config.toml
num_hidden_layers = 8
hidden_size = 320
num_attention_heads = 5
num_key_value_heads = 5
head_dim = 64
intermediate_size = 640
vocab_size = 32000
hidden_act = "gelu"
norm = "layernorm"
norm_place = "pre"
norm_eps = 1e-05
positions = "learned"
qk_norm = false
attn_scale = 0.125
bias = "none"
tie_word_embeddings = true
parallel_block = false
init = "normal"
init_std_qkv = 0.0237
init_std_o = 0.00593
init_std_up = 0.0237
init_std_down = 0.00593
init_out_by_depth = true
optimizer = "soap_variant"
learning_rate = 0.00458
beta1 = 0.95
beta2 = 0.95
weight_decay = 0.08
lr_head = 0.00955
warmup_steps = 200
schedule = "wsd"
decay_fraction = 1.0
decay_shape = "linear"
final_lr_fraction = 0.1
batch_tokens = 262144
max_seq_len = 1024
doc_mask = true
train_tokens = 1107000000
max_steps = 4223
dataset = "wikipedia_en"
Each number is 500 + 50 x the weight over its row's rms, rounded and kept within 0 to 999. Layers, rows and columns count from 0. Numbers have three digits each. The size before them is the row's rms in percent of the matrix's.

# up: layer 4 MLP up, 640x320, rms 0.0968, rows 339-438, columns 0-63
# down: layer 4 MLP down (transposed), 640x320, rms 0.101, rows 339-438, columns 0-63
up339 102:572439463616502512507546412502567554489429552559462449495594487482463445518497432618451563495471566562545489497450491542495525505568499521483565556462471444532437482558471578500495534503499421
down339 108:490474461518518448553441418502480565534497445486399522507476473509550580528572554479584531559463536388421514481573484475459537482549412478478598545435504531457507479583510536579591434492584574
up340 093:522526539438536480502489517573440556519504618570514442510568533506553555505317386490499442481585453574434541402585428495463531497484537489419427522505565505538539516546493474439619539571493512
down340 100:403508471567476426590481523575502519457536467592448486451549539571537456421562515488484511502523506530504488505536516466529527501493530497477487535497553494627422531386442504546474511535485551
up341 092:581548492435534497533538514594448562538512517598468515457549517475523558537503461523500529512570603567529515516451557563414490491489494539429436448557512465503467543497550571533537519482533474
down341 106:494442535500432533493459454408547509493465441372513542580487428473448425512510512470510499475478508427464498427486437424586428420481502450515517501478470503517508489442458514425429549496530497
up342 126:464569526433497431365495538454561436481541486524444504538490558554537506512505390500371592467502553506508523551544524499485490527550517592462399478495534488535537420449452593511484458545537486
down342 124:502411405481462516529536630578567497533451500432466430426596528533480508490469527450467579505457487568479607477478439468510452553435548524476405504568490486555504547447450404522518597528507499
up343 081:493581575510435546541564430580474533490450472477502470451517433461485494463560411503497590598465558558455492504457481514431498503546553561512497484503597559496548547486523535473556520519515488
down343 091:613533426503536437539466554527426563516435522474495440439416480499563508513568496490415469489508531512515455517577465460503510548526504564418450474432427531503423481519570504436418465489568466
up344 095:583539586574425489542430535497582454516451552551538433549517462562481569548482501512509519513471450528462622444485464499552486580562507485472491501448556498455475560447486564440526494476446378
down344 104:526483434547472502582535522494500479438587451453460501564408541467538481543503491538533458463446487483519522470469566530552464557501521518444562450529488436384470383490466556543518467475467502
up345 093:471571562516419362519485423398551542465435455508585470419497390551515542462611504488485523570450542493502605533568454518550566506594511438553587502475645508551436637484477462485435533434456469
down345 105:557566534475582581476386511483404490448525488503576512430533493486521523520531619468477530523609508524552461491476499506444465504534412410509502459555478484499493457457468482529555500543455503
up346 095:457465470476488526462403525511484521573441448479470540508541546520436504555495477539477535444493530549511463491511480408493506565494528521598436508529524414502521361499602533455427478584417414
down346 101:528405555537535512497460448518502502478513534537498483492570542476488526454449619453499533526461507480561474437376362507468485491518424485483578471423539545544453518557438397541440474439571553
up347 108:427615430405574520552418556522491566538549535482552459600452492465394618497496417512531519524455477421453547578500475525492450514477510493527467448454439596523495502504512511541418527528476478
down347 122:490572420500511558539522577572428609553528493567607426564497465490570593565478459414470460440403440494445561465490477452525461609439526477499522497452522543490578490487479586473400492447429502
up348 101:463496521560513513583555422500420493447547472525412531502543478479552486541542556446464575505494565484400547536513424455534454506520501487487468499545537460485414510502499534485526521509542488
down348 097:489527582527413588551487528528602503514425556438477491472431612448464453447471466517529458533492433492482521492494399529465471498454479581548533491532516494523498500463479495541498439487528517
up349 102:493478545411487491477564491543463496555538514542588572508498468454507501524469513577548443508509614572538481476431479426474495556477493492443544420527454544443488455614444554453499478606515505
down349 099:526458551502486583451535588464588511509552510541432510388499573492496419439473459342524580528491463510498553412585357490525489541586499416503552542596438446601516535442543538498557523563522506
up350 106:487504414502551481556548411462485439480583469494368542534502604544554521503507465536549466467419503484499442448521456570502481533541480490534508555598456452453556543474436532533505442519485473
down350 100:446534487393554478538492524513486494492510492563476584478449498550473500439496367538512476460486564555513480481414439463556428555467487494500463605486518508492529483516555568442511512478522515
up351 102:571524553528593587493550599479602497520547478483475439452530535529554447555424506522528539500473541558502516579481473489498447508511531503492460606423535490531594351470496443452493558465563496
down351 093:494486492546394475555452419588489429605426486473547461499553516494517480461561542442535405538513406547575443500529558427457481535473477571474578451568561481518482446482524443582506439529502452
up352 097:417477526423514541380494479456477538554500531543468484522559491453516577531506414595505493506581577526515485509469371476476485504575597518450538469555490542465490522515474491588506526536526510
down352 103:536505470513477499603523511524529501454480527529535533479491522538471497468495606450530528496482485500475466613442597541521485521425462450552506489484563461501466517540480479440463442438563500
up353 088:344501463542557447444550408555553510472437527579542542445498560567496501455404598459532498506459486469495550469435374512402540598606435516417482458478481575480483656511479550523541548475408519
down353 095:493521468532473442500524495458441491456576507437422486472474446526510520523528566502474389489558532545563526583518550519446499524451541561518606498620510462458476473498472523463426450500481577
up354 095:512565561507481594454554473512454480505504604424482486544437510495423505539523547475502525533525471487534485572543479414596493482516552551487510447478508558556570539430462502417426505399507521
down354 103:474403591469509598450593463457415480460499394543533448529511551460544458526510538511392472413574495499480420510507366444508529428532549454495455501451443467515557564504590477457476438568524456
up355 097:467529557508502426463435459496556463484415425519500470507497512481533439586517562541492547425457478522618503411603402491491547473426439475603517528612474528475515429511451452506509525384486472
down355 097:469591582487555537509442506543509534570532528641528548609549472474560420523487439535508510505523446498425488418557524500469513559503499578408452567472675604500574472461484560567511601597407492
up356 106:442473444516449507530508501448520425511423551478481633535515586441574535440511584477584512433509475494482541610494521592458545565554557479433502522415502536524596568493439419542532543546521452
down356 119:469595481469493565501496525451487491561399539484499557504524524452561446500493460534422515483534557503440527523554499487505473480547506428428389458389496458504456577444494522497570505526526431
up357 111:563452447520548492556533507544529497434483576456452394555493451541496498473514345521515549559616438453502459488484558486549438466507510524542459428484525500485510483506577479485495542600553541
down357 113:454530488501491476542481496502480532442570468475414536505478437399562568459437563472462473490449460421369515512523521562530473470498377507514541490515606514432585463521461476484550506434378430
up358 098:509461567471470446520590519457602499435459546490579498529527555491479444528507496519525540472579474482394503477548605617523556505500477510499487465443452391479427575571580596441431477545412467
down358 098:498456518496550505500479488490495587503474494525454461507450519534498417522462488476493537496585513393456511570490569467512416539476513517509577574499552474492462570549518502555454535496391500
up359 110:459480504572476456543421433464542573498524480493448478490474559598528604465507532550411472483521408502521436485504510474434504483472465554444534491505530487462552425552460618544548498498479523
down359 116:546526553490513487461497509541433423548540501549510472606533514459543419446548453548550516480507499627600496477510393553494485476528499452546531473494573491513529449546416534545437570401570376
up360 091:600575455441423517563592505447537467460419517466473435575455530517490507549482506537392538558527459494493460428485432490514479460468478533541615464475428553483538524620432483501503547437490501
down360 095:482480563494547461551519560577444517519476503450451459535613520464448530547416409574515493477520484559489497528476539512482536528476561610526516553497425455503482532416501491435454466523507475
up361 082:455435462456495563511531451512531575471550494447531541575487520441562526533544467485495494542551526465557470475536462440577344509552534420539496454578521367501438500573564465466469510563469352
down361 095:601519517520509504480573504556467516496496531546527491505576542485445466454634521522490519385476563497434513517525500557461565556435590434452450313462500515567494545489528536416571492461528524
up362 095:538516488492473429515447559433477545437524463500487511497499455494547507589413387533579577504422520469480491467486506494530462490683497541477577439582488524467540593480528524395472459579436436
down362 093:518548534564512509413487508473540345524524519544498444493477526469506501460503451459565511559529547400611455470541490445532513486496555514499554602454475497534483408439488565577432569410531499
up363 077:476510589432480480500544431524565425467461546529505490540488572443494523553425513555537542504475462489503572479473541506496351488547503462420534478526536481459508534507554436599474512430465485
down363 099:499465477473500523535456546500468566552474473519570408391644469520542591485432380435482544473503534552440416476522408560420580470425498549581459531547505537504513377510500485472464474511521523
up364 092:436473529563587566399446586488508621533518563561590415480485446573486546581545590555470541464472480392517528490587529421448465599448486524451471525522487431464518444545531460511483492508533492
down364 096:547561537476632516495553488498488489439483479491459491487586502509502490463479422471564381525454591471549565528454447572521518544517413412430508471551537503563484484498516510553600522438582547
up365 100:488501429453553476403454450531546428418508536500535562485571486448596547490542492434501592515475521519581528487441564522484475499527440529494518555440435438451502536466458489495488469512510510
down365 097:501457523586492598538447554552477500523493456432453358421480568535519412492507569478538452545539535477444516493498424476569525540488572570561472476532469474417586582444472519494492471550417524
up366 117:570496500549510476494476432429567533495422475567458473376456538521527535613562418568504549519537508494504593548521480421458485558507500513439494519429499573522507462534420459503486488535501576
down366 117:514524557560566480518463534469549526487439568541531479505495480496529502496508497525445506525375540509507472506436511484532428505510470565584501616513497470526502513463461543563516466513409590
up367 092:591462461478524523473549562587444624522560597453521472453473469463429422488497451556557552444623451512569502463502421477518471580483409513440590525544490517508533489482520509525571553556561444
down367 097:571515516535515526493469442415515560457451542537559551435460484488558442482520569556520448521462497471502411599486504517513482545478632451567496509541587504556467523482570434459514435457486452
up368 107:574487458568508481480619495477470570350512458615514471497490475500502538522417567549482502502514456379521518564567449505491489457480458479488519488435513424417410549519456533470537607487500521
down368 103:438498503504499511474529371551572541578527519450546470520488473470430477495486496502547473530504425546554381475524425541589603473494496570475468524468418504595569510531550492426475405434492495
up369 103:532431371525522493501579444645568467533441445486495461480590458467583520434388589484414480514423531549456467417544503513617461547446524449491504450458523528553446485502522555470547472510487467
down369 096:560589516539492524531467487386493535448551485495557486450413562462516454475477439491477488613462542432450406519464491469516510468580480490524438583507491464579419506470462539418538459519561508
up370 091:458472506442494512558529586585455416564438472449440550544468547528583550505434475428512568545536406560481499548552479435493514510524525466425444545370435495473487476490508539495457431595501496
down370 097:584472521538488449431533421536512565548553463514551475539511468479519480545591569575494492526470440455488369514519453512417527457511497470557485440502486559540501476429565506568461521488539481
up371 115:510563532416534532523525521438531555494479545406493496466565582505520525617465504508611479509433522566449471550453502470537510528369539537451572493466504485482486372520547486466425604489525488
down371 111:505521535521523526444342510496518407516551506431507469496534554518584437451493403490482435517459493507497553456504514452485444522443521401472492565534502471476492573487476432477496530532500508
up372 106:496528508514455573536611433501524484424543544486549448573473539579605520437490494650524483497569445537406448469528527462489459426522475502490513508625522416505560499620499526437492555484568480
down372 112:510492547477469488472519523525467480532489520363447468476447480563545492462522567560509582503556569479423533553563477516431482520538498459546457468567491517544502497492526544449498477604480576
up373 095:442581459454648529625541563601472527550517499480533521591469445566474506510582514478542450523463460420531619503398544481544540393570481508548462439493564530464508513461514546469423493407470405
down373 095:521467462517471539450491529525492622504474472484546590473547536428546573547451459384542522463536550542429452491553352624480477567535484461466449510472511578550473531520485411425501602594526507
up374 093:506523545456505486488598527589484610473450529437508469494603507503533570437380482455505528456491509522507509512606475422485510586544560534412514433447455450497599542505505501471508455434494563
down374 093:509565553544360506528514489509479488434521479503553615457497467411545498449485553538500550559532577464461442544457508589535496463462528481474501547528515398503473490489487529465475518611426512
up375 105:549557535474442561462499515462442476535418540490460519497580502465447516568552571509478463542473484463431476544469654484430572506446468531533497434453446563481441636501467430466504528591460530
down375 104:484492483556542428587460554482587485591504495468455535437526550535475490418479544483547510389529549471485476423507443426452454488444517476371586612551472566586528529485519500476489498469522505
up376 098:569529473431544463495525552517477532552522474467465501507417527489572593509424534562391481449471513501433582575462614509550538528486519680535524449542504466425496476457503472464474508453462425
down376 101:435537528584518477505528507522521486396502486480531458560501496577543533556499540432504541547459502551471550495423477525505507551539457462522411514486527549509523512475452702473482511558527426
up377 085:448470536483546455482523482526468488539492405521525434457452511542435489430408515449460510465460534498542446456602530499466412510523384465469490534516569540531509556485506546593454499477512528
down377 087:498463444525537441467590488568525422540437421472458464528480445499568477488533466464477441473574500518492491464582531603482540506571440451466494456462586503583472436475455555497433493480639485
up378 100:443425471472450464554422517535513435567635529454521505502482550533397612543549449449506525453493416426487512546545484428446558536495546466481533529556499430477490473472544561487531456536580438
down378 094:439479519539464432516501506457585465460445493415571544475540400547551482499432542438493512451507584500400449538480581458503476410459499478507556435499455475556443520384500475563512467517455543
up379 122:482559615587440513496579412592549478589525591475525546506492479483533500489556525499539388539365437522450546461451466395452555508478557558502505562589492498477483548522533617500522539517412479
down379 113:568561490446422474472402509491495466538535457416601466424468498461476524423493568467514465497573506464518535442516524453491496528507478443518493492526424642486524458439545553498474503530515541
up380 086:457477584493518483594564523538561570546420539571498454462480463546567491573470468519556523467487501448439500486527521500481542571484627437489434463525515481509572561497487470519420527504534463
down380 090:529515508481442382445573516487489451450472432413510558414512497496465488511554487527496445456457467559557496541437508468549483471433438500525578510555407523523431565556552530487563477473408619
up381 085:478566518481427511522472537640563517499422530507569492578563496508498500457400450506493503460501465457559465466509469540446528493564411436541517511445558430546486573430542478483490589496515545
down381 083:433522568542570445511459573537528461529461445504499452502480490563459544481501548535459488423479421464520460566590449432495542433384517511476507468464490517508481528498488584592583465507491563
up382 091:579461503497526492500395435511562432409470511458485497505553469555555537494542485508461472508534471567563460448434507483407476469510433510581526431521513610521432496547504519473484477526516502
down382 091:374546561545485483449587498534530500498545421493452579538428550568471471465561541512552496534511584466547518472470604552499462556384492531427447520543458451429482478526624571457427533560508400
up383 098:605497484462526489467594511459521515518492590491467469462489521403520492419475524464535570558431490497459535376514540516549424526489452460573562488476486539428539547514440523519569499592512497
down383 095:556553561451508472491521498403459436490555541492447471510508403484458470425500466567432474492454437520540485498521526577507485529507511505505489468466530504529524507586520484456506472501484405
up384 096:567551442526531517543535393490526443502457502487489395401589447466532515558539497567489562537510572598431538474526460557524494512578429489477517529515458581524624358578449579458543489538491505
down384 102:547408449465517433493478565470524407397449527492450476469607497531480551490466550563469552561515497536528558476469522487418427467525560508441459531501408604574545526534461543450545528465513555
up385 099:421469618455546410492520509465562518521498546428508502493528499527556510518609513531611429515457523462466551466511530430417600599521458462453557411522439470499405483478534422538507445544477534
down385 096:521464556536534490501542630480481554519515562498502447471507451451452465510449495489413545454417486592522523455494436442517504550507416534473542468535455592428504433464477558509455643464495477
up386 114:571435450510458466507497568546463465444482448536555399527533558415571487434464443484472503489521507556472538491464539614593532512454569571492522493509407469448577483484537453514509540504499507
down386 109:569466522491531438484583537519455554424555421578502455548439533535480484409564528502515483446457524476565388494518504552538471525520500572461523515525469459537490470527480450500582499511467533
up387 116:437561568531562479559424502488536539528548520508552447477448524512513564524530475480520553460452565491522475638564522436431593500436612471481499507462397446503434471502562617585558523453524444
down387 107:341586643529507452527407495585587590461528495559520477491497456498446553563505448440500489428622477557566552521477466499541457477472504459425481460394464417505468483551460529541444490479565480
up388 095:533466517558552530552456535495470452474512488575544443476450422545506491486458448583386486539490502521494441442517483530440521510549474543508425424565576436501491538554530539367473476416510517
down388 093:501515532530419427493440516508468518501446541515504515571511591514529479425536425444545484506516481514546581548456491517505434473587505479558607550510479484506487529438487494565478522544526447
up389 105:517418507564590454459449456503595427445524485530617489499522574510572409601551449517503443515518496544482450456484480529450351438499460491480534521497426491579471433540441547509560561436612478
down389 106:468519400517470517426407516373508553526544453424611475513551527447522451515454510500562485468563532483482561567437496482491507428495430517525572481487540572494526505530453479488541492528511505
up390 091:555512535574548507602447485542539613526452459508470506412586535453542482536462556489545514461497523533579477557450473427514454525477441466468499494467450466414504545526491543501505458554374523
down390 088:543483606415471538439540569446490433510451508515491460488456460545518462516395470511534479535492467482497433436580466541429451486476558521528502485422495617560570514525440523548434493452419505
up391 101:539538540482511358499489456414498521551526576491530497480464410487552528556519467441429533532457502566564461509529609479506555533546485427451425533496453513457495477479463456587513399493376418
down391 103:449448445559455536426567494495519433543572486409442515512493607450486535489466537485552554462475482404478492520466416501418500454521531532562520489495465430494514415481513541434478541539491514
up392 088:447479449472458545571410497536467546474517524520519452482548480434488430458481540486535405494415590490443552537405586536497472562427529464395509498462484517429506504523505410509426428476593582
down392 091:453536528542503456461532485427490552514462473467471508470490438580493472592510526597455462497528461456485537436476480571454500395459431497491504512542471479579427536464544510543527546539524467
up393 098:519482460491474480455569493551467513555516506523498428497411445579498495485478441515524450549534436509562475510461414458530492456461518495501549462500507510511476561651528530604476556495545505
down393 105:549445538487514499550472484526494480459460498514501575503523526451586449489549453473512495464439520471512565601608499562550492451527571537444496555503537515409494547603436512420543536491456492
up394 124:588449518512460509483456392535514526480474416447529504437440551462547550415497612468510473489597433374448512414525523518552546583480492429473552514488549514384482521445547545530508516553490490
down394 139:607472430516474480521466358488489504492504514476414503510505562556508573444510614471463537477560522442524466468522473457523463584442444450413610469441547514456461441466501485503477447489551480
up395 098:536575475468542497532470511496535487471531507497558379533398460581492439564488540470560498456592465505480497432503617463454535539495498461532619498547526504542604508487447540463546558513595528
down395 105:455441447528465557440420459521528416523540362517578399552521577542464479496475557470459500460486505395494570445572585474449534484528494527510581600560422504541553478506438406561444493497453494
up396 103:498491531457464441543539423444515549487481428504568465496509534417533534520514489591447547565513539513497561466501492409561411506415483419625532544503410474538531469498486451405454502514447507
down396 110:357504465506487507465508473489530530559521511541550416584558473527430481567509527564622419498480572540542506468548525472423447579559526507558438445469508438541504397519566515484470594478498465
up397 080:523476532469526527518516487477484543500531529529563552493467498475412492443516451517593497573522546510594507569557500500415492462532566412542548460487551490428656503544467496488478502491578566
down397 085:460488480459517455437512529398596517524467561449404510536512530418624471567502549490400584478433438507471512450509506506536442512530464629456539513519454508608445511516455489499489533502430581
up398 098:556471422507519523537422408500597530468595537364442512547563505560530472490427517433555516505440503438461554552493481516468588515507480513521502523498471491506564377490519541498510531535559562
down398 101:550556562385509490536564621531596406550481397477466485521377481543430432547466376531463511465415480607515494573475524455452453453497542466418523489409535500389518456522453486407519604505483488
up399 109:455451479492480472433523482499438497592545523556497470529467546552477546523521519442580522616519408446482545485554497505466522564495513369525527424494498578586564502538560515527551447614469517
down399 097:493509484481553507539444518513454565448553545597514584530505521412532530528527462502525546519589586535452513555458554447520425564571510543541533538605579464371447411500518439554490486532476568
up400 090:512490501510527518485390525532606490617458491554489454569444454436514577496484537477523449487476562528413520499513451518530479638415444514571538444399451524581520543524541585422516524490506490
down400 094:556489493485501555578572496446416526495512420435472436501509501578405436386539484461465518445556488500585489481505513502526525593460459522545547588503515497494486468561463423465490529466454608
up401 108:513458477506520570538491493435355482542490550476493509407503502562470538496561556479441543521502565368509519514547479471494527507595549477437518491521476594414541517562490580462466430509505498
down401 111:454480512573491382468488468577625618468413419468524501592476472434478443544444518504583454524473441583414423507433564552524472513392447486514494464482477445531484505471543449427556498510466535
up402 104:558524462523468493511458471478526510551498493459534449455556484467583409528490460500537549511484465490492491450425501480450589412591477557533522500512589528526456559539491534551464491567487488
down402 103:546479432455445446500436534492508378447523522475413400557434448548565531452439456534488547503508382547403441458472495609516543508558507558422449505411532530574513467476397489499482494525428481
up403 107:498499599528468521622479566508551452507420453513490442546484470537541528482466419511495496443558487590504490482466519421559524609549450417395470490519501499507491472496520467578454568605421494
down403 111:512526411488472550495550427443516423498523536511524465464489488433499498534514472457468413478465509523481499453479523533512443516550408600481463532458567403406630516536539532519503524522492435
up404 098:490482490492597441552535579540545597499469432518496470596452466399485477440510449583555585521416477543517538418534542488402456432535494558572557604529511568527553487433464508489512475498568510
down404 095:468466476530475491478487502470462459509468531558569547543469513499442506453496625501543488436524575468464511542473461475479469483516463491467410467553458468462483466594554430529497439587555419
up405 087:518491463581554525510445554451531490495440369533540585488461528517524540445537460405446518527496489469436496532456479507390406532469501576485500460593601505526534438461456521420478555398567512
down405 082:515430479517504356460527459540500525496445438485546465598554484467529468395583525475543407494638513479518470530505428520507614527498533501521481501495446472497529495537479603570558509491500512
up406 098:535376461509484487518510481420458470518534450459506555504387493565479520471504448456476553533488504479547359494480487438547420527454444536595542527460542544555482475486477521463534604470510619
down406 096:474557537481529505480547502510549387499517473499467496521464450556512514517506467439491463577500414501534450517464427553510530508493482486459431441465473490493553512386562497492489537539549524
up407 105:531425476598483504536503526518475424461478496475389493570569511406547501475482582442526497481449487397397534373469507533552476562462406524578543524508512492454554477510485461412463450512454394
down407 096:520470497472515476549541617508561478465460465521495499480516400444454488427483606517446463540538496534532550398484476546541390495515489461451460553397447505616565505450494440404458527514525531
up408 107:504447449487413481479534440541476495539522543578491531487489495500563446546499411626497519552482376474474463553519570538605508463495512529521442390476532488465447516479456541443516454502547545
down408 098:520554601405485504472567573518490505429450512449505486445478418500495470369539571449476518570624499512495530463508500532416584558382496451557563550466348535544502496442623568514429495486584474
up409 109:401508523542559482495555343460519593544555526514487556431437394540455461526529424515475476457525527466541473535501567457402473484491568454486493480510586475516413453529512563533604445479547507
down409 098:524553486485517555461545532494472427507430559550453509471585526464577548416542495493517481548613473448478594441507542535482568429524556481446501553487550537568488486448399493534450425412496575
up410 083:553465550549479544413506473533442467452507493468539492453483462520456464446413437423555528536417452524439471511379507430499540466460463437485364516522555608533497577520512482590509466480507508
down410 072:531477392530568519491519395479502459520532388572464536475557493497512416523510559490513451448532487383442501437510431498546406524451396520372458509436515534456403500501602550557392494473501512
up411 101:477438504572594439556507537539530427529478465479508550453422503470509660514471464463409596435536517461474600462570548517461563547554480496449486438591532472512513506568455522458495450552583450
down411 101:481531502480489556531555503529486435525530468540457385480489439577452529506502502457493475486546438522576510442447439464594484491436511497518452439472514545430533536483477494576460521456428523
up412 101:519522448509493491443528457516459546537538431507542441491511412426531518532500433469445530526480506598487515450491602524494615470485562447588478496465546548441470563535541467524611397439552503
down412 096:532522542457459393606438519498520486537422519477463533495486461538516521533527548512531430536508485453439471473560531535450549521471517536504556446502537602609482528361523587542554476516492552
up413 106:512450541569532522490491495438477431560521525440489473524520473563545380537438505438464503417591512464558501493585549551561592530473524574463495419524397515461566433412499555555562533466564553
down413 105:477529472506536515442422463538442443530474463502516483500507396557454491438495488499445514489499488510560567472590465553484447475521388553460369472455502581592574423472547458350455524478489555
up414 103:545502609576419553534435484588470522556549452517612508404398457576469550479507460553573519543487479517476589554530528450491609499490517517530506454487439519461523426525467514507401463528543472
down414 107:572476400507394566622539604575504492451495501442520452481425558441441529457453540474469490428430496489463428568431523474522501526527452478597550401505484554545498504501494412482532563482551521
up415 077:539465520492477548449431567496488496539527436523522497447542453441398508496526509525505587613562465473533509464495457425544606517502423402459586434504584420468496415540471520594497465512454566
down415 082:512532441588527545414512539485524642506543414391497520506504589465451504504583500445404474445553461500566497560443484549562526523472444538559475546490537531495439423454516462534507503474539549
up416 098:498513534533500526493457525470493481477476485464505403464459479566500534520412543484557487436443399455537502576470562465577511603534473528538430409462375556540520586393523499536432537506549507
down416 106:488497487407470441465461549540529480542526509529473490506522513466419588506501522537497488476517452572541535387455457573479388449536494561516451491450588554423509432449510588494537480522539541
up417 098:491490577512523505532563518508488444483452398485480437576467523479436510537565471519506531471512535567551491477552533561534532452522558484467500564459468489473534518509494553454494566430529557
down417 108:533496493476498535448485515585460614520529427496505497476453534546515560538522541496487479541480487478537546437549518562506521533491345473555499514538464384506470460546493486554449532517517499
up418 101:447541482466405525452518543485489531458533576624436428471475502552507456437512433611465529478437484496427606570440501614526434426529455461516470520442487474476519521476473493454491539500401566
down418 102:527561465525443478493449495448501489534494527499479523520500391499420481496498421528518462570440502567399499495534492478440531459434502436540533488538406499538554422475429473491492562481538512
up419 098:518452502487502554530567507528380576387494499463457502545503521540533482507468525463500525465439459494492572475578443554471526538425603510447496450583517438546493507453544552460486555567432590
down419 101:559542562443525536459489519561483533527500543500472531427510518539456549386473471479551493487468521441472451516496479479571469494510535540451525506492467495557539422547457516523470501518465495
up420 104:450528532555502489507499456479531462470401521503435567530597576444528466532536461500527506522516433487506508482610431481416509481544506545447536476498575507466541503534406505440400535547551423
down420 097:517489471500510526523507453474520545456598553557492470519464506488479586487524543541523478457383525415422476533458488429521519529547456424434480588530501541537550483460563481481504605450407531
up421 112:494516519561509496447529508575457585473466500510434390561468500482515488553443469546472488463477475564512563490507383566471553517446493514497396460491464501544496531422462470478478613492476581
down421 113:496384499505516457429466568453441593540476549455500480529484437429489498452445503485391482501440520522516447487505456568499458419484506543516442522596499531467535507415522429458522561455517546
up422 093:456502489593450466525512548478517537529461550487519517483527570529468444553540492622538480478502420502532621574505484517526500610477547546531507544558480479452612535537590482434458475501589451
down422 094:651553533453532552370430460548450559532540582438538505531464493442502531455432494532495453505442482436491327464494490467538490497464524401476560554460490478507435467497485449463508555471516602
up423 102:572479690511487557472547467518525521534456441427383520408436518489503468458504541493554482542527540502526454588579438526475467445464453509527527515545506529623507409537502536527534547510531512
down423 099:540503426503546450549509441383493497519506536540421590494448471460497593522420515546476524495495525432490538526554498540413425485532536346534521556438536457435601566437479465452496574460519508
up424 108:538430492483525476461503531442450489552467502478471525512543564574475506543588436450489539525512515576581503516482480412510456463515456494411455542486424488390489463474416472608487487472545592
down424 117:469505494609536591545463468451543564465478565463432450511507380435530581385509552423520388459544445455524477542482499475485456496491476470478499513556583505476571485540533509425523367491506449
up425 095:550496529560492430468565488527500483506537465513523456573451416488489599398578461556431485569482505543572397467485485528505593497420431435441478501535492465463429571411455571470483490445475536
down425 106:434614514477464534505578522508525581462570492491541499594503517459584483503637504477511469529357515505525555495474487493508490408557563472482446449494557559485549522391453457468507457442534534
up426 102:502443485415517524449464554555447440490405611479478582586499644499488525459535547482497473395426497464530434539562555543496470588444513489537451530549610500579443435476484396498562553498445554
down426 108:448517529492570466487429564486522615510339513423511477440508372600473530504476553462508496566506461607519598510516540471510488556523559464444534545483562556561499513495533557448615570499563561
up427 080:336451483509513487506549411565543529505544518516536605514509418478517520428504409436491408523491470438430484538486459516483451514536455546497500447580532530489559523539428430486492523541541442
down427 084:558560447444537489487450549458560438495437533514494430578492500495497446614435457501520526460509487532537522417576503555539569457521541572522506509501521485487496521544640485569562454474561499
up428 096:493488489427544437502599450481483449461495496458525427515524524585497517435588500533516480499421489554541564448381484464517472467532481467588420449502523567613465507461423499554449453439511506
down428 089:423495485473488484424420516477499523529500504562432469503463560465515433581433473526458496394514537538501517535650538481545422481504536533461504512533508442523552513532535453551507535581570468
up429 088:517541518605439549528569511543547550581427494457490514477521500422455562621482454465518504593522488477435479448452496514509472521495550520620502564496438468433450450505448593514463484505554439
down429 085:480487501470508453502458520500512393526481375536455466479464371508582533418554465489511412494426450411469428575494483529532527487515555584411436501508542536571564515455444455505434548461474560
up430 095:421491496494520547481535429503504454525476456439480518496502481452558471512514471549435445502445505468471471534501530546499497437493452548419580490483511535570507542544501525430489475540451705
down430 092:448439520432503493495560459487510493580490445525434446505561492534518459443424499461525520447544468571513510445568475463514513535575467523466527469511544520457480512597560495558489486541513376
up431 111:482552496480488623587483479533499422561467528622454523591536555538572430556546478460467461551628462515475470596450453532566424477585570535477487602455573494483494492437510480484483467355552465
down431 093:571569488456579481483503489472458518463640463474554528469420584578524495484468495542506522529539642587486494507606620533501512578510509446487416538601465514468473529527442521441501489538484484
up432 112:455491464477520468570501532570487523490522583523457524424542454499512637518476506431473497479521413564543588504463496473484461477481533484487608572534459558401427510431484434565382508514455569
down432 117:527441471456576541558509497538503461513483565563407489514499565520489580444563454438463462500451387448504539492468486500485484477591447552458541494553557470530422497476431525518528507517477533
up433 099:498518461504438526420481535464487517451432467464559439552600466467469545561510416553529446475512495480588537456546539520580506615482462518449440597465480601505464435437457518568548531471462455
down433 106:516483625440558504411457511563518524458508592478502565451583467414512473452451500420451571537421571454358495466441419484552520513460550454562435460513472554498483513532465472488536472469509556
up434 078:424512453504469600499470568500507541441474625432455462465501467506512602532449487516513485599458477434499502529430491545417438497503540449494450538510535516481518570436451458459459563510509468
down434 073:516368533472485405473616483521538485523523453533449549444500606541500448506482509514406493438416454481454521486535490466568536610460420552434542511519508484474392460569537473432547578514422484
up435 095:514449508483578439486536529534462557557418486503501428512431518537396521531560423521516540514453507558523467480416505527485431517482541473540528560462583540425572394548536499537504509454636518
down435 100:554552495473452492455467503446521558532473553611487469508533416468524456464553366456471538517506453431591433452467445468495610519513515462554487444476459601467475496535498434622555502547411450
up436 089:455495569562497512491452545437457526559520603550479573552424623532624484541511548474513514416482578533543534508551456506551488487488552460557441507496494486502510562540423506601502415430472477
down436 095:500531518499432376548466429504426483440454498447411612411517427539502525482471504417543506504505542481486436496402553518482455511565486472496393540423519588532455430467547447508472561458547383
up437 120:422529468453454463554455472424432525462520482489601528491453460545533407536533476521439538418476482525445558487550521485563557519477441542498456507445510493543505469529485485510572482571458470
down437 109:501508618553462512510473543450555464485492562456464469442488481499502562462459487394514508533528489552476544546454501412549531498532475439573536495517430492493482522493550608508496557539550545
up438 095:590528613505532521494505484482529389486526402409519527483516480371517526499523479485496519539469456502536443517506469531519572392513429447542515530489429486476509502444422527457387560548454412
down438 101:468450435557532441533469445434533561436538605469498540586473406492491550497519525479509560507553525576497559508515445526448490531492483567513538417578464465407518470508493522534530469545478486